config.toml
num_hidden_layers = 14
hidden_size = 640
num_attention_heads = 15
num_key_value_heads = 15
head_dim = 64
intermediate_size = 2560
vocab_size = 16384
hidden_act = "tanh_gelu"
norm = "layernorm"
norm_place = "pre"
norm_eps = 1e-05
positions = "learned"
qk_norm = false
attn_scale = 0.125
bias = "all"
tie_word_embeddings = true
parallel_block = false
init = "trunc"
init_std_qkv = 0.021
init_std_o = 0.0261
init_std_up = 0.0301
init_std_down = 0.0301
optimizer = "adam_hyperball"
learning_rate = 0.00589
beta1 = 0.9
weight_decay = 0.0
lr_head = 0.00381
max_grad_norm = 0.5
warmup_steps = 200
schedule = "wsd"
decay_fraction = 1.0
decay_shape = "linear"
final_lr_fraction = 0.05
batch_tokens = 131072
max_seq_len = 1024
doc_mask = true
train_tokens = 726100000
max_steps = 5540
dataset = "wikipedia_en"
Each number is 200 + 40 x the weight over the matrix's rms, rounded and kept within 0 to 999. Layers, rows and columns count from 0.

# layer 10 attention output, 640x960, rms 0.0261, rows 624-639, columns 0-95
253,148,236,236,174,180,181,238,130,211,169,160,159,194,202,200,225,190,195,191,196,215,232,187,158,130,232,194,203,205,213,184,175,204,264,226,213,230,211,184,190,203,189,224,187,151,218,200,193,178,237,196,193,202,223,193,228,189,198,226,159,150,158,160,227,227,145,11,216,179,180,171,149,200,168,218,199,75,158,219,231,171,234,198,216,177,212,248,265,162,273,206,169,101,211,137
187,204,165,265,185,151,205,203,183,217,186,204,203,217,204,232,221,141,212,222,145,175,181,170,170,252,207,215,137,154,151,224,212,193,266,189,246,126,233,248,210,182,176,204,164,181,234,203,241,185,237,208,188,206,209,204,200,144,199,256,245,231,193,251,147,157,197,202,149,272,184,191,170,215,202,142,94,181,193,224,170,255,180,183,273,183,242,203,181,241,220,175,126,226,198,171
200,110,206,239,185,190,287,103,106,126,194,181,250,195,252,188,144,216,141,217,222,160,179,261,179,108,159,162,214,151,210,189,112,273,212,134,169,283,132,167,204,155,206,135,269,197,184,176,137,195,194,231,192,234,206,238,252,209,151,132,221,144,220,167,259,134,205,206,233,256,141,159,247,216,88,199,238,175,156,236,232,321,185,203,208,238,217,301,281,174,240,183,116,232,167,229
241,185,234,155,143,195,268,213,195,155,105,127,240,250,192,75,175,241,270,188,206,239,214,223,194,155,153,182,206,200,220,198,184,216,197,148,128,190,194,125,219,126,189,231,115,200,243,186,202,224,87,142,226,246,228,170,170,228,136,214,205,271,248,127,206,135,203,149,239,200,215,147,146,229,227,208,278,93,206,201,144,164,198,179,249,175,256,304,180,127,177,251,217,168,83,180
190,153,199,259,225,266,214,248,217,248,179,217,189,190,206,150,251,194,199,212,214,227,197,220,259,155,134,185,243,259,239,194,210,172,256,189,164,204,192,186,194,155,201,194,135,230,200,212,212,223,267,169,201,259,197,168,155,218,136,260,173,250,233,188,177,172,194,187,197,172,154,186,243,174,211,224,125,230,276,239,223,191,183,210,293,187,188,280,173,306,257,211,166,215,261,220
308,153,189,198,254,199,249,176,205,269,170,266,321,181,220,192,196,196,226,127,196,136,221,212,192,216,191,203,286,168,151,241,223,177,219,252,204,192,215,119,160,214,269,263,207,193,160,254,165,168,230,204,290,228,157,201,203,199,175,215,196,172,230,187,166,202,160,198,178,217,229,212,191,283,285,199,199,258,220,185,119,241,126,185,197,215,179,202,150,213,166,228,218,222,177,249
126,145,137,178,215,170,245,252,177,178,183,196,220,228,164,271,191,219,190,156,190,195,260,193,209,141,208,181,210,198,242,263,191,279,265,206,223,198,233,195,245,198,250,172,244,153,173,135,267,174,138,245,210,136,230,239,181,216,264,234,169,230,221,278,154,178,234,217,192,185,192,181,195,188,178,169,230,234,148,193,262,134,302,218,231,210,177,134,180,148,219,159,276,163,212,119
193,175,164,122,158,239,314,248,205,263,159,145,194,168,222,233,229,239,214,152,189,169,143,107,157,170,194,236,168,176,221,210,211,174,202,213,206,148,281,206,206,278,238,261,175,203,175,194,206,122,246,219,196,244,164,243,153,237,205,232,225,152,219,201,239,193,197,218,178,223,240,242,145,248,226,262,178,231,214,224,154,224,226,204,276,244,151,183,209,137,236,152,153,280,183,223
161,213,235,278,273,170,232,200,263,224,183,222,232,207,201,231,223,172,121,163,232,145,173,190,193,265,156,231,212,222,170,203,210,140,164,307,164,182,197,304,250,194,233,214,223,210,158,216,162,175,268,156,202,157,206,179,177,215,205,206,241,164,177,154,212,183,206,188,176,146,176,167,190,173,190,194,261,246,255,163,256,140,145,239,214,207,245,199,209,197,256,196,217,143,274,222
230,182,233,213,191,225,198,157,156,111,202,173,183,156,200,217,231,236,268,228,155,173,235,204,174,184,190,189,224,171,210,101,231,275,210,190,255,259,188,150,233,164,214,280,203,192,195,221,272,215,177,295,209,169,132,193,194,193,149,132,185,182,210,185,183,193,245,184,214,96,140,156,263,193,204,144,229,209,185,197,230,267,213,168,199,137,232,175,160,210,231,187,228,175,174,188
173,216,154,197,296,208,217,306,172,276,233,180,233,183,192,183,168,150,217,199,187,234,238,150,163,162,197,220,256,264,162,238,175,189,208,206,197,180,232,226,227,230,235,279,202,154,106,207,212,218,244,245,193,141,152,235,170,236,255,167,126,219,178,151,157,250,151,194,190,242,172,194,246,213,194,143,233,263,194,180,163,174,190,171,175,185,225,137,121,246,256,280,249,200,210,218
183,227,247,199,221,239,199,199,220,271,197,164,187,199,225,146,172,180,171,182,275,161,220,191,197,216,229,247,176,206,234,178,124,168,170,221,170,127,165,211,199,186,189,217,101,244,202,202,144,192,217,149,124,186,204,211,155,217,252,264,173,247,234,199,152,212,272,190,166,198,139,228,116,206,262,79,182,173,301,206,179,196,210,213,140,117,213,237,216,233,166,154,195,215,182,181
183,278,215,202,232,270,167,231,136,175,283,186,117,286,146,219,134,165,239,174,220,144,208,231,170,147,114,206,144,230,234,166,209,307,170,212,225,207,159,164,244,195,181,158,186,259,209,175,139,150,171,236,224,218,212,284,200,200,255,226,293,231,218,156,249,205,154,188,142,85,182,138,224,206,213,186,246,230,149,160,286,184,198,231,184,130,143,232,183,287,190,215,221,137,231,204
208,212,257,183,143,188,170,233,195,205,185,154,151,201,235,224,269,220,137,158,188,221,170,307,258,232,179,187,155,209,265,182,188,257,164,186,276,214,162,147,176,255,233,95,232,104,117,181,215,166,232,223,190,141,260,183,215,224,167,143,136,163,204,210,253,166,186,216,242,159,183,184,235,206,220,215,193,172,180,246,225,251,205,215,212,214,155,246,229,162,133,213,233,210,187,159
216,204,202,264,273,241,157,191,162,169,222,187,117,197,190,220,238,242,179,237,237,204,184,287,129,209,197,198,135,176,231,165,231,255,251,132,143,192,185,156,232,181,242,186,241,189,250,178,169,209,207,279,192,178,201,256,204,233,252,208,265,205,224,194,209,219,224,197,204,241,227,256,251,200,212,250,233,219,132,223,189,231,258,194,284,217,244,266,234,173,249,208,162,283,186,278
175,219,177,158,181,186,254,230,186,255,163,210,205,194,153,249,238,223,104,167,177,198,211,183,193,255,183,176,207,194,242,160,223,204,145,181,232,112,226,228,238,243,249,158,178,219,108,200,188,171,241,212,162,168,129,211,161,199,197,157,143,205,140,154,144,225,252,220,194,291,190,216,267,121,162,177,210,223,217,181,156,210,238,235,235,212,241,149,222,176,146,268,242,197,172,216